{"norm_eps": 1e-05, "bias": "none", "tie_word_embeddings": false, "init_std_o": 0.0, "init_std_up": 0.0356, "beta1": 0.9, "decay_fraction": 0.687, "decay_shape": "linear"}
Each number is 128 + 24 x the weight over its row's rms, rounded and kept within 0 to 255. Layers, rows and columns count from 0. Numbers have three digits each. The size before them is the row's rms in percent of the matrix's.

# layer 5 MLP gate, 1280x320, rms 0.0382, rows 125-182, columns 80-159
098:168168128074131112134171108125107106173125122154107151117147138138121158112158128152118136115128135140131124099090141103151144168119130112130073142157138160162108145117119107130134119148084156146164121199091138117119142169152088152109155147
089:117075088157131169122107176134107122141132120118100108117081121156111116098091134071109130129159126107175123154124109137194143153106127127135155107193097136076159177100120097119166126106107161101107119129150134086112118133124130111147124113
115:175163123153106109134104132147111165141103112156118121096119085127090081087156130151119145142131168139127124090080130149162117093175168088098080136155102126111153183122141101137136095144103133123120129162145108132141149112103163136122128116
090:150149136095162125134113125137090153213091112114113123107146139151122130114157132131127125096128135108126110113135106106134169141115094129129154165151120158110133123141147165142113112163099100108104132123152128181169131133148129119138132136
091:108111116117152123125125104135150120123131113117137163144107109150111140060146156134100153152156155132094161123134165108125135156128148114130129135104129145120107129104097156119154122132095154130169149144128113113120127097131079154153134178
100:104075136147108121116161139123152120139145111154103149106129105132136110136155141152098145089138127147113141162158119167144140129138173114128100137090167134093088176144117127104140124124153131141108123118147130170149115110105117101148127094
079:182125111098135133054118151110109137113149126075119108115145122115122084163165127136135152162074133129134133085116132110082128136127137130140129140139107104144063102095143135108129159124123136095161101093111156133116125135138116069142130131
109:112130150110122097154114124120153139138130114111096131127109126157123091108106153152116134139101158138069134101157133116135113126133083134113156076110144136075132133124174139132139138123122113140121086142099128143173139123093116173124133102
106:107121149130140105133116112108109104121118145132123117118139138155132123163129100141123176129155133108130123150143136089094141120126102136089187120125170159137146128136128169142093170146129142096134145121131098168106165124121128122105060146
092:097146120107155144123146107129160140112145164101145104152146098100152124144123096103125113154076109146148095150119122133093118127142136149100130112140122135127114110131117079148166107153110163136142101118159184098118110099107097144104133133
130:150137130078091135092177119121104064144132098133144102150194110128089164179150128151119146152143106150097181127115154111151097120175094117122128187141158116168125138127165162135108126071112110148140148080128107114110143129133122107169122153
114:106185117156160118079080110109142102127131137127103143101148132107078141124142148107132135116111123133118159158174151101138173114130174123155123140088077100127133131152153150085146162135126116129146147135155072072106144132110103189133138101
113:151151127085098165156152117147160146124118136143133125090127109125124110138147130110111131136116129105097150142168096158135127150116135135105110158110093164123142100155114097141140122152151081141112133152185175155148091157124121096132138098
101:149110149151114139117167131144097121114145154136077141156118123117131114114147128123090111094167088098124090177113125113140104144140138141112141118117109167122122115159165141171068158133137148152131146102128130142122105157092106122134121105
084:119085155096084132142131096152135092117141158126107112124121142125116098107095158139101135163110102134146138081143122129121128112183098127139115110174133125141126090112119154101119094153132093133156158142126137147109126134136106106068177088
082:124165123115116134089178147140158141147100146082092163138124139069114136137170138102162149164120155153084148154174147115106107107109181141110107116092201135124108118133137143115127099122136123105158151141084146121133148088135141123110133128
151:129073164139164131143118158120147154134122088090085161141086106106095113091127150113150162130106122137089147142174126082117089104131113104146149157164145129087129137141157096113182135115155128128120147117159178110137096158119097176079168087
084:178145152156115136122153151132128136115122136113123131128174143119119139179128133083116125123128121131076143112084120084135104089155131120097092148132096195100140151126155123151153156123081163147139130144094080115139107100141147133136137167
107:138093100075158138158142157135131128146126161149108104089123125124138150091138129121111134097118140095124102142158109134134127072114146117102190117123093113146180113142107164162143090087133181121118125161154099129145147145155144150162121153
117:142144113088079090134166113108080085148154109160100130151137099136108143091158137115150102140165117128113161095091127114159068110125140117115102122123161095181082193151129111102108079081130082097095125122152154147138122138127120125144129127
083:151135089090104113104090168082129076095148150139153136166153134091152115114094144177119136116145110104098150106102166104115137173123103101154099146130134121151145063117138112131129146132102132147134121113103131117086098114144108141143113173
096:136114153095103138139168122157112148131115091125111184096140124118116129136121131090128147090118103157145082134180118103149063089135124098090132122085141120136105102086125124120152111094140193160145143121137115083164120120102149141122103172
121:116123090113143107148109141106133086111154151119115161124125096064083093143111194159122092113119148136125110151137143107157097127114162148108117153086093078133113169104115143058130105109152118122144094155113123145172108140104132072134070111
138:121104155089166155083109090119160114145130150101142122141148113125124117144095140108125147139113108150129150140166154127144096087180122130115134100112127145105140087133170129140167153146114153167160148074105147145102109165096126162124104159
094:158158124134157125103151124095107111115110157132097123140166143104111129098155163130104127116145155141083093138152104121082148126132099112178138166162151109145123140126123129133115131076107119126126121160145117163123099147133128099124120148
106:138098168142158130170095114137100122133139094147108116102099118185057100127120136117129150137125079109123133154142099108158100094111118127102140131099117121122124189125098139125164103146116119133151154154148135134150163109086129137140130130
110:105101174152122131135112126149154119109140125174132186157140151103126162157117104145135102176135127135153153111124139104130143148136166090120176157141130117120137107129116132136129127078121118114083145126107072113075156119142144128093139127
091:099160149110105134118158170133123154134090082112124111127109150130125112152106107139129107157153146099159143119106089114111137132095135101152150178133157088130130160131119102055125131115143137146138151104078118095135111156112125112088157112
077:137136139111130142149152148109163140119142130125129149144161134134113121148116138164134160123107067134124158146121134118092112095092148102130175132135071132171082096141151161134161149149104115129153115131128123086140151137136169165077088166
090:139123125159082143129190136141095098133135116138139131131152148117155145137126117108144140114155141111086141117139118112140103126085173106114126096124126149161124164134112119129088115131092121151143189130143143143123142140103121096161121176
097:121149148112110119136156083129144159101166172157083165124134110112074135139190131120130125104102119167129130149155115137183085122117138153146112134085126146132130132144088142155151141109159132102156119129094096112116113108109142141177151119
089:125126149106102157146099093150105137119141145139170115143151126161088192138102166110113118131138124152098076150105123123099167091118146126185148107078075093131136086118123126116133154144116116154096169155116129136119140122127135128124099156
108:073133140077100138112119137126114120138113122121160105131181134137151145180111143156171133151114120137169124156079122087107138118171134116095160157112177150109145120144134173156090155105144119150128137105127148132150160095134150127139115131
091:165153116129138142165146128180119147170119168149138131115154117148093117112144138158123141097131133146117140122091124109102108113174145120147128089114144156167119073118152119154096101112122105149181168110157147108120180104148111091131117149
093:140140150148120147141117116096153113111155143139127086150147164126140128109124149175135128104100114098147140115121103130143077130130145102156133164126155125117119140129127111098117118153140171117119159176107092124116164127160160093125128098
145:131077125128130148105101107116087115104155158100148095124080101157174134113148125121129144129128122120132174107139119095147112082148141102149116112131112101120143123145118188087097142146095147135150181126136140149119132141119148097118136101
109:121155111158084133145140131164109105130128122143125174126137169104127126164139150094110131118136098138125128161165151107113118133106138120153114148104074131137118110124097134168165123121113122131104129065131185132106171127160093113149090149
089:134166117142096121105172170164133109112107136138100105139133157115102108159120118090124124127113142116088132124147120135151093118097132097148129155074152160103142137118152132088100137118128156121166076076141104116087138165130124091181111142
102:137137099095132145131162112123091081143129112107100174152130106134137137140117134131118096176121159111136178133112150085128169172175122122148174097104128199121127098138119095099134120117119053096146115147164130128137176152133147119129177088
090:106123117107110163145152116149119148159128101124102120101141128158117113130103135092131108106080118122146122129099146162174105130130136127072122077100127119106112093093155136114137106152154104142136117148137131127171146117116136183129132176
141:156129116135129096128136107133099083147120097164097102076093087147117133153114103113111130124138149138125137112172106130149135120086176121089161102145149119122167156119106145106139089109154186135108144113139071124118140164111155139136095124
093:092102104148142134104124084130081131128182125110123129147125132124153114123064142129117124117154135128119142124139118129128117094142144131139167159082131133178119085104143143097061130178074151119133129162097103161155124136113158152157176091
090:124120129115134102124173142119146134130136161135121112114109116120105139190099171120123137145125136160117147155095148109097126142154125119114129146175146145154125136111122133165089117124127092131097119134121158139110133165141164084155106111
094:157108129061126122145094127126117142125130146161115078114139137132119141131084087135137150157147108137143116148086121124119147087150105158113132139105144130139160127142135113151115144153120157140091133107095127172117116133140122068095093159
099:140116121158105117143145114151141132124157136102102171108182156144146136121110121157143133158131112063161142149155121152114060109161093138164151122109161106193138146163130147131115110133120111125131131143153136088125136149146144193153144119
093:104119146130118164147158122141096126071115136158092154127107089152123141080099142150162127118149095141133100116141154100112137118090137129136139112126134120099123096072141158171159159153164085121133144121126145162113135103109115169121145122
107:122129136133135118118140104179122158150124087167172131125124144129092151125105107123126150124166095118174152154083160135147156125123160126089127134116111146101121144133105111128129104114128117116115113161135117158150135144097124133140109135
109:150099188138121177146110122110096166142119098108102168120152117137146123131151114101139133147152146138131135106140129150129118136131147110112095119080107098186155119125112108121107114092104123123105199115114137094118154172104089160100113146
103:147133165116136136144119119139100141127150152123156080150145108153149146125118146117131140093122119163127131150079142100099156152164148127140153181122127150103146098167136128162142129139121105132127133118113114165141128099122116131172156132
095:129126135117118144139140142120106087153135146143134189104109125113140147101112159136107174159126060132104148176137116145091168135126156091145104139123120155154091136116160139109174146154144084153160123158138117131107056113101149136071116084
103:165155160111128086152141131089107169142146126087165115108135109142116151138128109173111149149142138111144131091135089122160139121064087135103129145118075082151113105137117122098101105162107164100120132134165116097170096138112146124130122096
092:118131151183127140134142164120157157153119164133129088181126155101122144128155096112143158125161122128135105126111108130123109126131146177149145107158151135134128120154118094115129144111166155152129082141124101161144128154189131164133130146
117:145110162092114108138103174103123100096170092129109125114063098161124125171168147134166128164133108141127169124095126115138121123130097128111109100140102145126154150139123167127131182106125060119149129111158163122133157086159144153142103116
128:119118121109202149105096161100154140079133131114094145103117142153139151119103131118142176120135141163089065105093149068159148147167144095123127147109137130172121106087170124154135149153073187162173158116129132177141154109140164167123129114
084:169163191117109161114093128133148166151112088157120133148140110176116133145163115118140138148134112135139177120120120161140116129118184147141125179109093147115148148139121124171124126100131153143149143122119135146140107126070169128176146175
092:099120100180135157110129101107114117156117141118195145119143182083164145154134075127131121147140103081103121165138140097111161111135136128095129128116128129128116132168133101108122126138164115181151145113159150101118123108122123153085144144
121:101139130164135148112114091137179147122140142118110157102107087146111151093147146159126072138118117109121099117123123127131120095098150156117179138123116145134111143128157154111140130099115136149072147093126128102094139125159132155142083087
088:142129100110199118158088124159166110075174110087137115116109123138148092097149130111095144168119117163116131190154109161113145127155106127151150148114131111150096097136159105132120103098171126120137106137135116092145162135141139138121157097
# layer 5 MLP up, 1280x320, rms 0.0376, rows 125-182, columns 80-159
101:154151108121115138125119126175154074151147121116103190137139151092132127129137132159122136127157093147137159105144115104171159082137113103140113116162150170119090081161132133109127152113126094137142140149180165105152159151157118202116134112
091:174133151159092106129125138142135151118070131107143109105165140118078160157122120140117136163107158135113089102081094132163107115102144116156146186156127176140108147149127116153145150134126122147113080072108126150130097112098111097099128151
115:130112135109115129135128123120153129134144122104116110140144133133145114106107129130133119127110114109182107160152137089096116148162108134161132133136165164133155125181121118098172195093153124147123122076113122148153117120111122103151103115
088:145131148153132133194122120134113170149106126145128120109155131120117103139126149105102147112115117149156089125101154143139107124130165093113128138106123147152130122083116139103106107122108120101110076100158157118121142159130119142147148081
087:150097093128126088176113094140134132132116085075154177158088133081129148123148155145113119101135140117166122120134165077153139106126110095076121076134108126174092119112149119083097135185135116142141128129144126092131124138120101152150147131
099:155125137189111170131102142130110112079138150121144135095109101136117146105127151148152126147152108146150125165170119095148131127123134103115133166155115120177125099085081117098105147156137147104135132176126160096126098168090126082093120126
086:155151120141138123128121143133158129105130149138124086096115131116139112099119122155113153149100129129153106063158149100101105176094148141176117184134102162078081128150159163144103139157136108116199137106151125115120133117129107135109119135
112:118145102112118108133141106116135146102140122133107150130099122145145135096116140143117119127129120121092095131130132133111120126146078112090118083097143127110126150128152105098143073110149123130095097149102138148124160114102098161128106127
107:144137150102151144068137138157094110095079152103131147122115097122111131108123126087141149128103126147181137146154141163109112112168111112134089129155103134116134156107139111198177110124153140144099135139124147151111107127114100119130137137
093:088134128123130168111121099100145126119122133113125134127142114169153147086095097131139091128081110123121117111117097135126160157119154126090085104118116169120082134105100120149096145159107140124152095069116152130137120123110148144115100122
128:082120125165176099141123128110113153139104163145096168148076129112148128096123117124174088096103177088166100145153092112073126127095129146129149066179080124100102183165132136115163127165132144119114118134152124113155167140146155150110118123
113:119162117103153086113094107113135113142132157121144119117121115128102092119151153146113115126125125177104151177142115107122142105184151128119108107109142112135151141146131184114145118133146098141126145120178108132102174105138112136091108085
110:114112125138135108104107122092086106141118135111131099162126123139099171141129144123138150099166141151139109124124152066117134118116092126126109131138156126107140147086154118110107125102118160125149105126101093117079165076140145161139119154
100:137078132149123137096174119125138096083169123122142149145140088108157117103151154110104117099126122115086094119140144117130127146115105158113104142090132125166118089191116167127126093116138168101126105116106101107129094135117130117122131104
085:136069132125133128121108090140089110128123125187143161111119125132136172107115133110143115144106095132134165092150115128145119147150123115149087113132156116111112136152118177127100089163096102148138122128170129086131073120132131121070116114
086:062138130186076099178173121147143123130097123105157103114151161117142105155132129159125132133130131126128130116152125133096120109120152124181145105081117074114112126110090140080117155127155134124137197142165104111107099084104133108140121095
136:165089162142150139139106161161168146107128148083111122134091102172117127162136149139101174134118105104083119136155121122100091081135108111123159128140152110119136106148167159112134125139115155162115165126138148128096141125143087117117165108
083:148176167148115122106123098121152148152117120137134132109086131118105123134147134098122133100113141136100146135109137109171098082149165132141082129135109157136145194146104126115186143144109151128144139150144114154145125125139114165115104126
108:099102135077154131168143128131141131163140141161090116102178166107159141127095125144091143093105130106125137118119126129132109096111131114089163117102133113121121138125138114162150095127132139137125114145138119119149123148124125145135132148
114:134184161106154124128169178154135146140124116124133116121152132106104134134124148123142164097101110153118086144141153141127171139151105139118142127077127143124137075117151112169137141120152074118147146130101116089137099087102120127133127116
083:100139133109111098133073127133111157135136145159134156156163115117148095116125157167095114134092141127111173092155138120114076136113166137149102131109149102128130164109125117123129150109092153128145145172159163123117141094087166175088115134
100:117117102141142139110119129133152152123136173137143113124201140107137180085177126130104115149159127113147128187124121088094144140130168151152098114112119121126170121110144106135114151132131131108126149129117139134121141154154074162125122128
118:162129154163117175118161087117103186111145086136114125122135146140156153147130114127147148115125118124133124105091160162138116118139120138173103121154157139124153110156125108146157114117100122151131147123147145144119149141102088147099169088
132:089121126100136114141096118116136140124099150113132095144155106134146192151088137144149112116103155087141141126105120110096103102135124161115152139153134134131139096132081135075129140122129104173138144117127144181142111095163127080151117125
097:136127114150164142108103138117115101117125109083152122168168144111151166145092165110143112132074108148150099194110147135105165201158128110089138139149129102124111109102126166126134123133106137109112114121143114112170169137137113153136130131
111:117149071136113107108120135178107161143131120130132125168161124140143150115122190129128106126127140141098122143151142106109117157163113151180092151150112112121113149095136124134092153106129134161137102098170157146133109128130133202117124121
111:153129130119127125140124152083156127150128121116124118113136133144158120120185080141148106155085122113138115173119116154132151109119148099145134086169147123130144145176116160129147154088136121113120106102110173101180143087196125124132123080
095:131146178129137094160104147130172094155154170152125107127151107115118106096116125104129127112105117117123126184134138144131120168160140102124147121133122140123144086116184178121142109111104145146162095094131103163066108106127160135158078086
076:104099157117149125141145168105154113083129086132143156123122118104141091134136156177118130153084111128138171109078135156122185157128108135117104129095143100139107163135124131122149127099152082091094113112117104077120086102129153139120150128
093:105109120117114126130111120132178130089126137119098108123139143142109107087141114140121121149137140127169148160162120116097157138139116123150133147145105106123138123122144117154121125105208113090115095124126123147137128113125148143069119131
097:157137123121053120112162081088134117118135105105114110124137125170152102118141101090155125126113129178154112152079106100130145096148133140165113087085159144096150122166170117157097135132137152144136133098104105143116137117143143129178130142
086:168112177126090160099112130153127134121124133127123099130079114126156132159126099167124085091145120104077129135110097148113121115116135120127129138137110121143154086132127122126130110152117097174161148117103055138134146128117135121165113094
106:164132097176109146141180141142130108155110131144134108117094119166126098109125133116136125139161106136109135066167134121110138142087123117111121101146136168151136107111127104139162113151143141127124128149103113106111102117106109134135125165
092:116137103149115080093132127121083099075105122106149098156120146116149130131121123096164115152140125079141106116119111149119148127098101116124189132134149126151123143124113150104144105144131137122078138107137077144161078144113163160103119127
098:127105146108132141109152144109156118111149109127122155145098099078183170147112113118146109121120138121124103116130149099105120092113107151128116120164157159124129137177139163090138138093130117130091130091138143099117135112151150174122119146
133:148105144145072082126146104143112129177151144129162119127143142168111130074148153173115135133136099151130174106107136135163087124126168132104129100132169102167141162133128118120083094136121112122148146086152148118118104146113124129106166117
112:114137129148126161177169119141105172131122137147118135135128117126148133139131149124125115127133128136101118159123146119182108159135134137109110157113119104153149118114093098143141108104115114084116092112129160120124182109092102135142092117
087:158138110156092131162152161133102153107130115143145136111126111108159120116159141113175132081148132147104091139127118125049105131119158144158113146117105152125148122125147157150100143147103126104153132113200154136145156103160128095109109105
106:120127129116170137137111118118116135157085126155114158098130106130133125119111119122128150157105146144152180150147162095138132169157106103152131100134152133087148097140118143130103156081133101145120103109111134102116139134175141127110179110
092:094124160126116132172135167150149128138120110139086165139178136095078069128143154126138154140133142151125126098147188092115122130129109158128075151150143126117071136123153146132157118112100118167081137103148138142126112153124082147128132160
140:138103168157128153133127127143150192115141151102152132167143145087148133130131119154131126143118104122108114096092114156098129123151099137154141109114109172168109102148154096157128172121117078131139129163124176108100142115153106099115148115
093:089117125122115148145128071122093120126172099150132136146135119139166180150126149092193121096156147124119103193130157090106137169124159157137140133074117119174139116139126117137123144179110122124111117144107133173148169127103115135151111116
091:168147123087124125130127120118142146174161159163154137122146112128111124173088110143105121086130117111084153136098130149115171131120114109145125152155147144188110165142155161117117170142154103158133144145128137148124099129142181104161100156
094:123088084122171117051065158109159159154132140148146162153145122128122148109108128145154104115146127111135096092094142106131110142169127141102137112082135094142165100145121110144099105100113176124127122124122130140113162171152127133125095097
099:119181090097142124147132127116089131091091132195150110129108098094093116120124136096121102119138164133087119116130109126109129123114116145123120125116147130085126105102106105182148134126166128115115083139157126122135135122097120155191125144
093:146088190131116114092105145135146185124061090180121161117141108094140154142118148137150130117132067128135124118137125123146130106122105116146148134108107122115138104104151124128120169141117099115106121118144117123106177136123146138105108110
109:158148140142123157064153096170067205115105136132161140107089131128140073145114121091156187153103144106120098134110108099130166135134134074124123157144114128088135138118100184121103032163106160126126163162132113150189138157135111105144122135
110:155153158107136146169106129167121146122115100090160157136116115110132100162182134159110113142147139089129140119126102171138153106104146110120090135139152125140126107125120074139153085139127105060093171118124158092152110130152084162127137115
104:141133129089166115108154101122153142148118175108123123126140182159154092181152107117141119152121160128099141159128132101120147136170151103156117120123105121126125144141164130115100126162140134158144126124121130123139148137169114101141097173
097:119119121134148145130125099147115103134132082137111150124169155122096089103087104124125134107100076126127128118107143143089128099101105095118154132129126128136136127167094144094148100143160113146148148121123120140182143173092129161131152114
101:118129085112090106122135125134132107139131142090118106143163116154158116102152134128141152100111153144126112123143135176133137142142152181136162157152160095087125148099126161129129065103166157159109113128121147093121093078179166160117114150
093:142142112115191139156141161129151094125102122151105159122118127135125119161149095138132101139148179126119098098121100110141136137108131126131145086117139175120122145119104147164126097156143155085165163122147138093132161131148101117128110107
123:131119089135128135132160120150113142155123146095129109152160137123118121157164131145115130135131159089108083106164131173112101126111162136094184104135117162117130108113122086144080101166136198099106095154124110133121122128085117086121140155
119:161145130081198115090123129124107157123128152131121159113146103140122163132185120156131167152118091150110105134121132143142179115155145128123124113157126137120112107111131135154168130109136139120146151090120136116167139068175136126091108152
085:126142090120134138165133126150112140156129134131111145097131159144162102107087139133121130136089115150146144093175131081132131123156101100114156133138155114105146107158145164141109162146133111124129117095127092105144168104100110163117124133
091:131138141102126089104166122117157139114121080166132115151104126122129094104114157139111126116122187122115114106169147117142163133099155137123139147162159101164137108153098111114144159139146110129159055123113112074117126171110123140124118176
121:111136090144168134115149117115172166118120151134120141114117132139104150088121117192114091125134133116083155133172100129103129108124158147132147137096124112116115145142156124132119114157149142140109174114119146108105120153139110164092090136
085:142113079118156084170093131138181083144180103066157152141088115103111097144119165130133119133132156145128160168121132108146170121102080111194122159112149100131082121122135115114073182117158112124150125134109116114104140171156146161116091136
# layer 5 MLP down (transposed), 1280x320, rms 0.0333, rows 125-181, columns 80-159
100:145152127112107133092156144147133102160162115156128135144181159121140124123150116140135173105130144156140141090131128119152138168131114079150134153116122127144118102124107141074117148140115138111174132138142145115147142171149141153133141132
092:137109128125095087095101124105096121127162176115111126084154139136134075145124106123165125107158118100152112134126126109157134124151104099140133119084121160132134147102114140163132156155117113138109102113150108114134119144125097109145120171
122:113110161110130109106118120109128084124120111153110122141129161134145183114106105125117153146123073107174145139160145132094158166109086145147146115132167152116083120134109140126130165092146104148130157089118119161128121111157095115112144144
090:123160115082137154145103139149128135165091115127075114122165134136117113145160151180101121084145133149119115124081119112141110156176122112121137135152140172149143111123122138129097097124093112139129141147139090156112129119107105075090139168
091:111103122167127152138117080143136119103081119081164175125086126160095119131157143124164152147131159130136128145132102103132129159124155113110148104127148100122133105103151086145117116146110077094160134129101137129095120134127118128151164131
104:121132145108110136095109142117147138081138119135138090092115117142116172128132144133055154160164140128131148122159125084121153114089158092107161166133099136133118136130125087121139131089163114120139110157142123122131128117110172119144133133
082:189110127121130146083106144136148144147134144084140160141118142116109116143108146142115091163137133142105130129110159139113128112196116134145098106117130100147130145135117119089159124099163130082150100113104157133149125109151149111128132107
108:119095127135135113156127125127159121184104120122084102128160137127138113150090150148153132093092184129135103088102137126135118105129090154143106077094117147122070158153146137117137146117138091137123102129128127112121150105095138188119124112
105:137128151096097143132116104146138094100105142138110126113121100101162170170126126139151138114120119139074118149126168114101109115126115162068152124136108126149101091119149134151118158090125171163102163094122142148111132138148140091120097132
097:123110150163134109127122118127123153142138168131139132130099101110110133134135160134101170154129109136126137107136120096135130125121132062140152152110130104105104126138169163056124159137133112141109109146155149131106090160146123129117125153
114:107103164157122122138108099111148120140126148131114151069128125118118150151145152111135136117130139126123130140089116154133119106138159120154122130132127156109138120136110140112136090141135121116093129085166123131162118113131115117164139107
108:108144123087159077123139105114090137110111161148103124082123122136107058126141133145135083132123128166119170174125093114152128096129153127113117135103143139141094129157103154117158113160149101140132118129138126088102119096120125142122122099
098:107116128168099100110136095102137133105167127154122126148109106136117155140104092130212114167151126140169104115098117108102108140102110117086152126168147160158112122107124147167130124109147131130112143174132111120110142120139111119119133143
106:105104120105148114141152134110123127105159126113167137075129136123142099110160149133110127142128156161127135113118138130180119138129114132149143138140135124120126135134151141069141164143136096120121128163151141097174117127136142135120162107
086:104110115117123127101144143157144103153129126104113143148122145086141104122123101154158117136108093128137116085144084150158113135127081144135141069157116148111094123110079157129143170121134079128091136090150133117106130119134109116091141108
088:096171112153111098130122146131086133149117136117138104128137128148090095127111144097141096109140143128119160156145132143082143138082140109134123136143121104127162133118120115137128150135136122129132154148135113124121134101150109138119110149
130:158090123123174115145100196117126132103137101094126157154093097132140127091150133134120169138143146149112147139169123109129068116115103139137139158128166118111126109167165131136142152129121108127107157118160163107124114137139126159109182098
082:131152147144118112106119144109122145111138107126127141169125132111107146090162118106105133121098159124102128111115105126108118117143158123151092130134100141113140171137124087096157145137118146111182127163098142126139107101142084170144118126
096:103097103113155129146145155088175146136124170136138121122121133103148143102125103100104110092094193084135119114146117140158140088113101124121174127117119097115133097139110129146117139119151179111140103170113140111106107123138148143140121128
114:194150148117091126175141120175108131085122136124176110154163144118137153108103127137101098091164173147102111161119184117136170140119109129117145139107123141112141133100145132156117136159099138137170101124067140122115145099138099155133152109
084:160147104129142150106142125135150099125133145131113164064108140105118153126146146135156102115141123135154127123105125147176155133115129146156148130111093120134139085150114082088124146176143120113138136154105123155134095171135105175132141099
099:120109130100099183134151143135103136096094156093152138112137140100176168105123110106120148153146138130135124133115128123071130103149148124114133122131087139131130137133155133151099162122122155114108110104105148103135166145142094131124135144
122:156147180112142128122131131119110129141117157106136108179148126116183144156128074119135160111154133137130124131129133143113126113117140119125129132187128175088179146141154119182106123158076149127084127089107096123102147143139140118113120116
128:133146110136155132190118154142143163126104128136147117109146126118147107122129113130106151131184151141139097165103117162132114113136180110147102163158144122139116128160119118124128128128138094121085092167147120119117143094131111131129085093
101:148103110100112148172118139148123149179100085153140126124090126140096137145106113137170131117154124146104137146110140127133094092136147184139126105114141146142115117119151127189115139175105144113148154117124116129107138127105119150138146156
105:136111122145086130139102145147090169143125107154138119158138153126153142122124162152125095110136098119085115148135139121124136137184104139152128131120136153165109172112138158130132144135116107147129129099118154162128096116140141167130135142
110:162111125111165105168097150106133170150159113141106128118135118121122111148120163121140152123106109078078117140080146140163112098143124114086142151140156121153111141125138164165093146148123127157128112124111095149114127157137122106150097132
092:143135136137118148111155161125121124167161153159098130137153128145109092114105142125175151117168088126110144113107134144127107126147124133103134167122127114185147158111130102140089101151125109098120158116142101079151140138144153102098137102
079:169139095124163129156147159148147116138153125197105148146143125150133148118164130123133134101091116158141107161175127087135105143130122084132117109106150108115104150123078163091149140128137102133155135129160168131156116110145124113127139159
089:123147155137117086115154105107142096094132118133094115168152114154158138152124178149148101123190138128091117155133135153063119132149107132084123160164109126166198161115142105168132084128150122123096102170137128130147142112141113108144070124
097:099109115164128134115071132121107106129116109091167127116159117113139140099078144125118129156142111119164130139140166096131136105106086152146130105154126121149129109080136134108101145154159094125135126145151157128157120146113125152088125087
089:140127140126126138152138148155141101149124143106112106142147115126109106117107095160130177147127144097146142089149140118127122097135110119112138099178130137186086104136135119098112084135185113114149121144134127161101135096128138124127126112
102:102139161108111117143091088117131131092112123106137102123169120141154143168110130161121152144149109128186150168117105069111143115141112129073149204124096133123135131131132159203095136085085147143098162081153131137149148110108140100130123152
093:181134140139094110126137117113122092156116110117125094133132134145135155113078092136175144160149099112178128112133118135102153110069106155148133158170097118110141167120114162156162171153123115101071126138106116141125109151114140120125131098
101:185120135134132135140125137130099124120140132142104124128140140131127106159139143136152118133083103119146165147107149182133134142125095145109132109134094100172119123130080154161111126139089162123151113145132135204109106130094114059139151136
125:091118123145167154112152106133147109137131131097122129122104111157145084135153112137145160152113058109139130108164063099154086092135142152129142143144100137090141146136116162155123156136122133139091161089187124090142139144116141114110140130
099:125135118095114111139163125152132137152164094149148099184147125151112083125131156126124110070120157120121102135164152124162143161116127192139099126107151109108126132121088133070141130139133117109143113133137158105155113123108127150123126084
092:162127122129118098133145152147111144110153065151095120099129104103122130098149128145140115161125152135121120126111127142116116130095137105164107126130130094128152122159117127150114124110153150149159127095150093127125155141136110113142082096
101:127134118121112117127126147118122110115174149140114131129114130138153123135164129146161091130061158098118121099131171156156133165127148115121116125148123116155115078167108147069123151139157115124157173110124115118117112160135086072136080078
092:136154154127095105150142148150108144159148073153098120163164114113122119155127171103178130137113134142110132126161165125134126132125105145087148126170109149134136153134172156115115139114079061165113118120150082181173072113113095146125117164
114:125097169121078129128125161187157177136115141092127112142124166166144159126145120165126138147124087138147128119116124152125124109109108105114148121119125150112105112128170145128100137164099099123128099136138158126121132091140108111143149093
094:150129097121148131109120119134124113144147128132117142135174136122127109163109133127063133077144174157109099129116108158129095112087143141193154097086136157100159122131130142125119126124104089132129134126077152141108138137123141137149139137
092:128123115116109128122126101140094106162091154108139147144106124109119157134136131136127115119108099143146123129126134121144120120107128120139126117115131143119124158125130144114155148110089133158141134099123136118134135096115132211160100111
099:138144107128094151106099143104154113153138137130117125115119102107101148131126146142129128111121132116102136108167126111187114139120135108137137136137109135148131139146103129077151099109153125115141121115063189085142115131101138174140164104
101:143192136146117116144115115161102122143127140098127151166124115141150133107135116117056095106134139108106139141142091126115086123139113124137117119171152105124147149145122089137114092143097176122167096166066134147146138071125126141119134127
097:143137115142119153114128132106149129156121076157070171140145136124136116096145072133137124116144120103115140114133121140119084097132128140145139110102145115124114124100161132088181100108122125093113138120140118115138167143137133131075152130
114:129119115156117166100140154188086177120144131116167156114130117135148110142107152107124182138109148112184101124128117118111155135122116126149133153152128129101159145122146161089090052156116124141110162172093104131183117169141107107145155138
108:131134130103115106177106131155144124145119108127136089099163109130135137133135153152087089098117126123109122122143136152125161136145134127111088145107118146126127136127163138094134159146115095113132186075129140126133107114122114152154147105
110:104154107153130132132097190141150112172105152122120178126134130090102132172141097119080128138100185121127106119137102131133103113114146121143108095139125163115141132114092137079148073124139122127125127139136142141129164121117135137104114136
102:093167132129120150118129144174118113135118100157114141143153152117140106150095127098109154137099084146087124124119157100098125092098146113127135169156120152106150130144112146074119096123135116148103148080133108152161140156101140119106149146
105:090107118137131117117088178104135123118160147139143105153160142100110111109149131117129112139148121131123149136165143128096100141127128081144136125130164116122132151132095147150148147107155108096161138147111123137122153149148118090146125140
093:124142094109092100145120108098124099160098130138129164114158139104147147153157176131111135096142097137098122124130110142098150124110144144134137152123093095122127136157127113116115145064091101152107080123137097132151106090089140120152150123
115:086188135145083153119178135185112111175137194123163156149159159140126154133115126149134122129139137127107107139105130159129121126122169116119166158088116149147143137112103150139129092160123144109132135170134120146122119154111134115148144153
122:157137157123167164098113121112146142126125180136144167101159156149169156120149113138153146156101117142115132099122120151130124142167115158168149113116138123113078086109141126123153124115166150111159133083134095136164093070170159113109143116
088:164150168155101134107150134148151138123132097131117134136090150166098140157109092134126138161109136124147128126119145135125130110100179181142126169115096157122117131141149119121132163131122164150118131114155152133149119132106135121168168188
087:180154138159139101145151095165145096107125125139130106161116150145127147127127153127092133153145150137121100125142125116105173144103122124114134172151142160109136137127119153153147088095124110131139127130138125166144075106112156113141124147
107:109122133126124108142121113118145156146091142124128152124092123123115146106165113155110119165116129108120149121112137124132128140092116151128126128074110096166065132171170122114128133148138140123136149118119161103114142179118140146115152120